config = dict(
    num_attention_heads=2,
    hidden_act='squared_relu',
    norm='rmsnorm',
    positions='rope',
    attn_scale=0.116,
    warmup_steps=121,
    final_lr_fraction=0.1,
    train_tokens=792200000,
    max_steps=12846,
)
Each number is 128 + 32 x the weight over its row's rms, rounded and kept within 0 to 255. Layers, rows and columns count from 0. Numbers have three digits each. The size before them is the row's rms in percent of the matrix's.

# up: layer 4 MLP up, 1024x256, rms 0.0791, rows 983-1007, columns 0-127
# down: layer 4 MLP down (transposed), 1024x256, rms 0.0522, rows 983-1006, columns 0-127
up983 103:127168158145190162090145167103173071135151130103094135150156135141110101143201067111084152178108144162150121146107189135176116107125114099131121105112145133148141117139109140139167116078055169130201103113090056110101060149177176087057146122158144145091146139095118121123151154100085131180112173182154174130163068120078119077102148122116116110144138095136129149112138097143102101076147
down983 094:132148175163073122164126160149119114105156105102146163147114139117103105139115086094072088153111092170091160123168156133176100137073163072094160111072129072074142073131125087087101083132142184090087104163099105089123184148127110135085112099124173186196107196096133105135139155162136115114142147058133123117069126104150078088136095140129126115140140103158089171095127084145091220091086
up984 104:101108162116096172143122092119164192095135092145114114179130113130149145147082087073099115120067087170127149166111097035090112150053163119128133092111137147169108098136104115115142156063124169130126158091179102114184154115038159194083170134140142196071160147092088151179142091096101100132093096157179112135093143150148121134155149134148103122132151178141136148134163121155167112149087
down984 098:202121136156147133122155088162125096181129187111140127127159092155144182119119134179164201112181128156063118178106132084110126130136113116075167125145137153177155103126087146146105116130184100042143042172159139131172102132180080143123147151108092120108139194117118146123060131126119155140180159115137154133085064095154115129078131171115115079102094116112172123133151132173152133143138
up985 080:114124120113133127093121169150112166076166096066108124073132087139164146099084115085091149146144169119176143100093146107127121152064127143092113169101143114047111146085105153119149131148131137125127075157163108088114121140110183100109164108100152125112098138106190137125178187111182134117176169129059158114096075112147209130106154104091074165144088082186116112154097133162119155086077
down985 087:161142085086146090174101120154053105151147130130068183132117152141114151143181105111082099123120144082157094134105055107091095160126129101147123163094117156086066134086061082131112127106117193186095125099112126182102110169105122127149159108116118145136112123054086115122108170105121153110135129112106155059104125160137116126113149080099092159097078100174146162107140099072137164126152
up986 097:158157124166111139115103142139109064127153178051143073166145128164108115083147143041123093129153157164146175093100076155131111095119172092141184160148091117132120059155135141209164097165129104096135173098106118138103098083090104144117096149110114167155116080152133198165114124087141128086082157127159136152085114117099141084135114092136123096134172209121136131114148116074111142105160
down986 099:163087083126109085093058140153187124214159126130211150129132183103163162099093172098183151152129167114152150114134153109147102107069126124102121151069109133108169152120128021224089089177189100210118146134179136168150092080141131182145087141140109101144162131099113125158145105153124140149150135134073133130122096159150159105142102113084158161107098128143165151130108129115091150118094
up987 095:096144162124088183088162146070125184109096110159159121104116132148139140084144120098125094153171134119128164111116063188117132165050101091146088149103140144175162115132114095129139134107160143144155105115120132119104152116114100147163117104151047159150107119104146129149134116136094179134139153079152161057147160088159108078165123127174134170089140166156105099196129123089156147082173
down987 093:119082099197199066152139108191163143157104114179106109125091108128160144093139131200137140098148139092142155110158164128175171159127106123120154157142150164206101109128107141178098124145125094115191150078172117157156132132135153127096128123151103144124144111130148161139161132182157131126087125114085118098141084148189134142119176156090147145218084094191140110202173116123129146163114
up988 094:141151106093125143081131133095116170150116112080107088114134150088107187107174152181046181124158154079143128159156113096127187141124116097052085111102138159142165114132148170163122115116205120178146140117096169094119122148138120141164194158090130154095106106112116171164164144147172165055069087114152113089172088102100185174074166110176121122204128119153106112114134163140109084156129
down988 105:127117146082119100136120116178073105083104092185143102192081135103133072114080142145078124147082120155164139123165100127153121190097142147170103087135115159161092151053144121167193187099119067153159161126125102145140125154075147139163174150149108084138183091106148072199097125104090204136114181149087108061088160124104164137086163120078133109123057120140075155130118130128147102174116
up989 092:115084108114158176154149115116140140066143089091134166136146137169166142127089158141177060110143096114152124199091129166130132104124145140148119173118096145123139145150083147107153111082095150096209072083078095118125096130125189140085130169117129194130163112137090212126152046147132128149128091119131120092125159176149149088153188133164093103083084135110131149116171194094108111114121
down989 101:137103135131154086107064076147136135116148110081118085166155084111083125147169136133145088179164112144078146183097097071140061150154068131159158102129183181115177103134143130134096117089112158101147139119157127114101138126099128110130111109129108117117127102095093176156136152144150161090145113124125094063144123049135181138090123140150164193160158134090089147125141145122141131141145
up990 109:135195175155150157067171125128122139140112122093097179129134055111130129128124141144089120126126077200169180081098116154136102127154086091059118166097104119138128109096125061197120155135108178188090104149099133110185167094174114111170117195127147168123202152090118148131178087107088097158141128153117117055148120143163142101157156095159107102127142100102147116153103122162103138124157
down990 098:121146155152085113140173104138100106108112079114148115169205069116148151114088132119109126085122166164100123102123157164143083145149119079116112101168141143100136180175115143168061101130128129090103110102114183132141068173080081054062191117109120147140074089176099155197123230133115186172114133153132179125113182155143138103134158080156059113147146090099107136110102138141188182135176
up991 087:135120160167155110052193173110109074100071106147113176109124152179150149110059119103051085080160122191102168097085141129086122126118117137145143101177099159127130124068166149152137159116109142113150107082143130094161152120098077122150132121109142061176078138086106090138152130104149115097133149141150117187106081148145149132113151127095147142167130135074084086131117084084089179115120
down991 098:086136066092114136142145059184134151096110130086042061069143138096083128114157174188146151159145157085130084131134172099146146108086122127151111128067199116104107086045146171190092079080117128209131074113137145134086119100108148165168092144138128135124132114124177078092162129160109119088110160175114139134143136153149096109174056136103142121145127098141129161094120190062113126128174
up992 096:161101167124104123132092236129135091190113122183148143108084148189191090069115085101114132148085152156111150093164070166126126109105082169066209099086148161134132059090140098137103158064167144112162081121135084155118156110154125109076152122126150105152131164134146113148084083087168084142076097132190146110143166118150131084114141135102171162130090124139080124147114150109126088119141
down992 098:125091033119190115148147087130112134105136195209160130099093163155112088060135103168160110133062170109150134144103159116179150143095115122135108109125072119143129156156135105130119147096097126066138134119154175122163114179109132146128118110155175098115137179156134137178148152143111131122161199111119159054098150146105161093049117087162189108164172160193175145165115127107120074139117
up993 092:133197128127169119112131150133213075131158079154090133114110092151126092127133133071138123109095130112145098140138149152155122083126096097106134143125089115150117146085119133072098196096113052109142107153167084139113184157041140180161082106153106192157146096140059063173097134173114071115203130131135142111141116110112133114070159162128138120083130138122122106114141131138150178071123
down993 147:091121092102111124204197144112129189123142115130160134076083157137106141100099120192173120173109099124156099120147116134128111037140122144118044114121140099171103089110117119204116141097131077105073171128108179125123168142041132137173056145146090135148070099099102130104153117129096162118126082076134114139122093128129132119147117072129117099125203150171109134077109116163091147146150
up994 102:119140130098059159093160178149185151151120137094138101090149123134164138102182151126162150085081164151089185151131098095161115150053117126114090113149117152096191110225116202136148140069099133131126153114145097112150081198189102132122158111146162109112124113140117155144103075121139147141186141122124058131153127119128151110131165120124116154180147119167107189124089105100089170138145
down994 102:112082141117148104109119101157103103116097062145134114123165162068122152106109096131051121161195097116130177127192169121115085093179075103119150149175091121132123122132129110141103077188133122091109076089114123133163120149084146132096131204155200082110116141123123081156139121065111077094091144107157171138114091147144140090111160107134084139154099161132146097175091011155119106086139
up995 101:082134142084100154149155123143182080122083089115168156114089113139161126114155148104131109087142186131084103125135155135101121194145162138153169131132129102116153163089172108119163071097136203081100152150181162147076150119099088146162097183136175167199140125094133122105158129138091154100116111144171099126064146170171150104124164185189189128208149155114126137099133118118108093084120
down995 108:125168132176122202140124155067156093192151146105097112119160071136170229156128180132144142099099072131082169134144169127167146082150133126087081123190115121133093099182082123149146155090161100142132055186113081154102081100145108143105073099120148125115156145167166124151126176128174122145155087136139167171127108135128157136176116118097076083051093120118135150167160112115156142113177
up996 108:152177152106050118127153117108169144089088181121150235119108129131120217134086108104143135146092126086142141205111158063099123146115118142142156103090139156125157195182108102116098148103119141074050142139131071145118167109170139140119081168119141146149162128162124124083095082124088151090189140103132112129122082182141107153095153089064103140113079121166109056143077072144076137159095
down996 088:108089134176188128184098086198118086112164100137115084131118145195189098099144160169143125098145108140124184132138101094133142141147139083178129136113113165124127165103154102065128117187065114099190151138092123145040137085158112124128138105115141160151154071125140072187113137201149144150153110106149153123126104114144217115156029119150147142097120176091125143160054170093140175086192
up997 098:165119096116134103129120163124140082169087060123132143126140156143069143105132150106183162094170144129107148104155142129103118141095138138094183141119172145166057139093130128076162088167084113082170100097145108176138104066187087141075154151094089174144128064155109065112125111113149157134099059148121094147111086116050162152108076145144171116134149126119139126122134117060093074171116
down997 102:087128133104141049102141151112134162126148120167145119136144214130087093120154165139127100106150091096168125194180126172111133104106144131095155095115111119108147103132126129135098131105197174115137088127157164156146120082176093143139157183159160153155191079133134062130125112131122102119130110131167102089162109147146104123119105078126130136119136075171168156158136156120177161153128
up998 108:121219154133156207065172108087189110106135098100175092102113085128163083149120112102088146116116193128104081177162152116088110120185110133112194172111074115061143199150104140077166166115116115129141134135138114132144107115192089131138090135083147169173114146128142134085159160171152098179169115122149116170140089094199135069149182085185132171036149114140101129130155137174112125034147
down998 094:157097106125162140126132114166096117125068121143132103104151137188126146105056132081102132116115114087214132218135104182134069135131145126087139107161097123112117099158091076141129105121102116122086155096154144164105143098180138170153057109115177115195088123119154168134123156139082170135083116120088103166166086164174104074064131156150163103114117105098131146200146149151094108116101
up999 104:095115146125123155113154138101160107066101097065173148087158099117186081090117162114157133117183124082157116097150140170076084187137108139111093164161153160173083105106141130174149116152093142097108096194171150115146097115141086085146105166105134160160118070128132150201201127114161149112158152114092174124148119127139145145134109132162163119130158108143128081151144078154119115166163
down999 093:157178109112047105161074147154089096138139117178142127181137094133170132161131109120111159075102105109200131128172136117155126100091149109087072159140103121183144159074151090136158162065183159143154171127085117091124140142094121150156130156175127099155128176095083155105046127099124152122119097156107148169148156164091114131095121108062066088088107139078115199185143142141107159105118
up1000 107:078140128159099156110156162103114089076103101183133139096105093105148102149144162176162147121137089058105144122129178184130118179110145106130127161122184127071096079171081164096121161139170059150178119175138117045148133142222134179148109145124113162170148139122136118203211156098153128149090115119104053083166099157148104165179089146127143148079125111085162107128111089118097172102140
down1000 090:110052124093078088114093104173158155181125098151168081176107157113147164171113152167108173090141112128106089112122146178088101105216081158158132103142093120126158144146184129163091121121135085097054149156197128166172118084082142163164143135099154139120108106103056090146100095130106123161173162140155109188120169099104121129114124177144135139153162172115202151104120135112119147117111
up1001 107:106128098155153131227115169078114177160082111098153136086131168088107122083119149064154112161131123167157085125151141129122137097118181145123107132156071142145149085075081143096152092111128118066152110129158116193116170136171155146158094113084134170138146204143160124140119131148155137079149161229113143151181162151143147111121146103151139068089136139161153162172151117121129186119131
down1001 100:094167157081133113116113111077186126123116161138145090141102156142082124142146136150130091128124113120170148121098130105092072115126169106059148148108099028076115137101115097154103103129113160119145134185125158140110171193158106136128070125116181158183146156139152132125216133071107098161160136142078180108167089064105130147136155153138101108127088108174089081109134085131129099120098
up1002 094:057154101140100103142163164112048105112101162167059142162156095173142108117185076080127112137153164159154125128128099128116181114138140117098114112143143118139168132142086151167195163072173106139094109103092071102155125137125184150135121140137104089124155092095156130108141150207141099118141146142152132117135070160154107103156179084151112175132112172129107085134170130082115136140092
down1002 102:127140130163158144131151147130167136151080104172140153079136175117104149097151091141137173093118071164125098149125128096117143081093158104187159089161165125095153139142157152176120088104088164123153094136139123102201117147189115089101119123113142125111130149047166092067151148173167153099112136100137101156122049112110112147131156150107112158110059114132076117101155101095147112167201
up1003 105:144155085160182156112183111145149172150107168070130152141092144140218128173136120151115109117160084160166168147137148136127079165155179112129000128098166160165132111127098186146153126077129095122144136106178125078099131133151124158149150109060170122129146120126139159068113089149176153122104145119110148209123161139154156140098148080065134095098107138071148140159096124164106135153097
down1003 101:122128152159087191149120155096103157132126156130099092154111122150141072148092155174133156101129095099128112080124124171118131095142095181131161108164170162190139099092109103139080103151118075124118102160126170146103173115150091188173093093139101090132118120133145167105111150138121170131084071147140126152103127145090114153130125133122057177125143158124139110105106123146109083068171
up1004 088:143144172146049202122132095081117115118106109121089145166093194120150180141172088117140153120152149102172140112135102071148137118069041135124135163082109136122211110064163100162105152094158149135113055156076134161136127079132193103129167104123094120107103166160146105118123123103120075132113199183141170152095127158143133140164184150132115167130114135163107137134148097108094201152109
down1004 096:146117096126217034171140148179102095171172183140130114144132172113153132160104140082112135173134139093143128121087129152133158128112124135181085151142125096169151077169184108155159042158129111209174178151136124154129166086124123120183123158152095106209066109088133160123113122124164110074127123147058172112100113189162088082118163108122166182164138093078118117157123134144053119170124
up1005 105:149155198078145149144124139143155144116102096124146119141137174174117126100141127111119168152110120136064082115149090126117156255129129168146154161146112132134120172144118096128103136119101130188120163118110108155154167103130169106139144093146110087148137147045090146115074112148096110116062120151140117071121161113128193066095129176148139088148171121173097169090096182144164161112138
down1005 109:129123093159096112115144187133074138147086139157120152103152216099121138180119174133113144140154114097195183126135188136164102114132113137120133081178138102111109096073165140135157152152171132127130114108171106119147163144178088096095092151091142146138092172161081099111082136117085071123131143044157119137171181110112070097097082192146151081147096091149076150158152098148136161126117
up1006 104:112098152098084163102130169105106116146133112092124152188139143148140151158171089075118107158088069155133196119127172126140116085096141065099132117138137117125175127128190106144117130138088107080109113070095113158084187145104083118102170092112174192128168096107148130093137105089121092125139156108160158196203188066147097132126105123155125146134181140097129122132164083144162233112134
down1006 101:130067106119125130073092176163150174124113174205092141154163159125103103141122095169151090124153143152088121092168114149118127156121123125161187102082150093154145143147101099162152158115217078153072062120119102109187146142137077128161120126091220130094154145140155099146060093140138152088207110087155132126108150140159123149092141120128136158104140123104147069167163146137141116180153
up1007 095:175140073113070194061105135128111109119141113081146154134156151123091153116114158170137130101157127161148119149158157121127102140160103059116134134135105004080126143124108118074135139119082131130121160120133151102163110149175177120140130179113156169143138119147131102142081077122061107112140132103126088138112077157207108205165166199143105015148176159119148177117162124145075085103101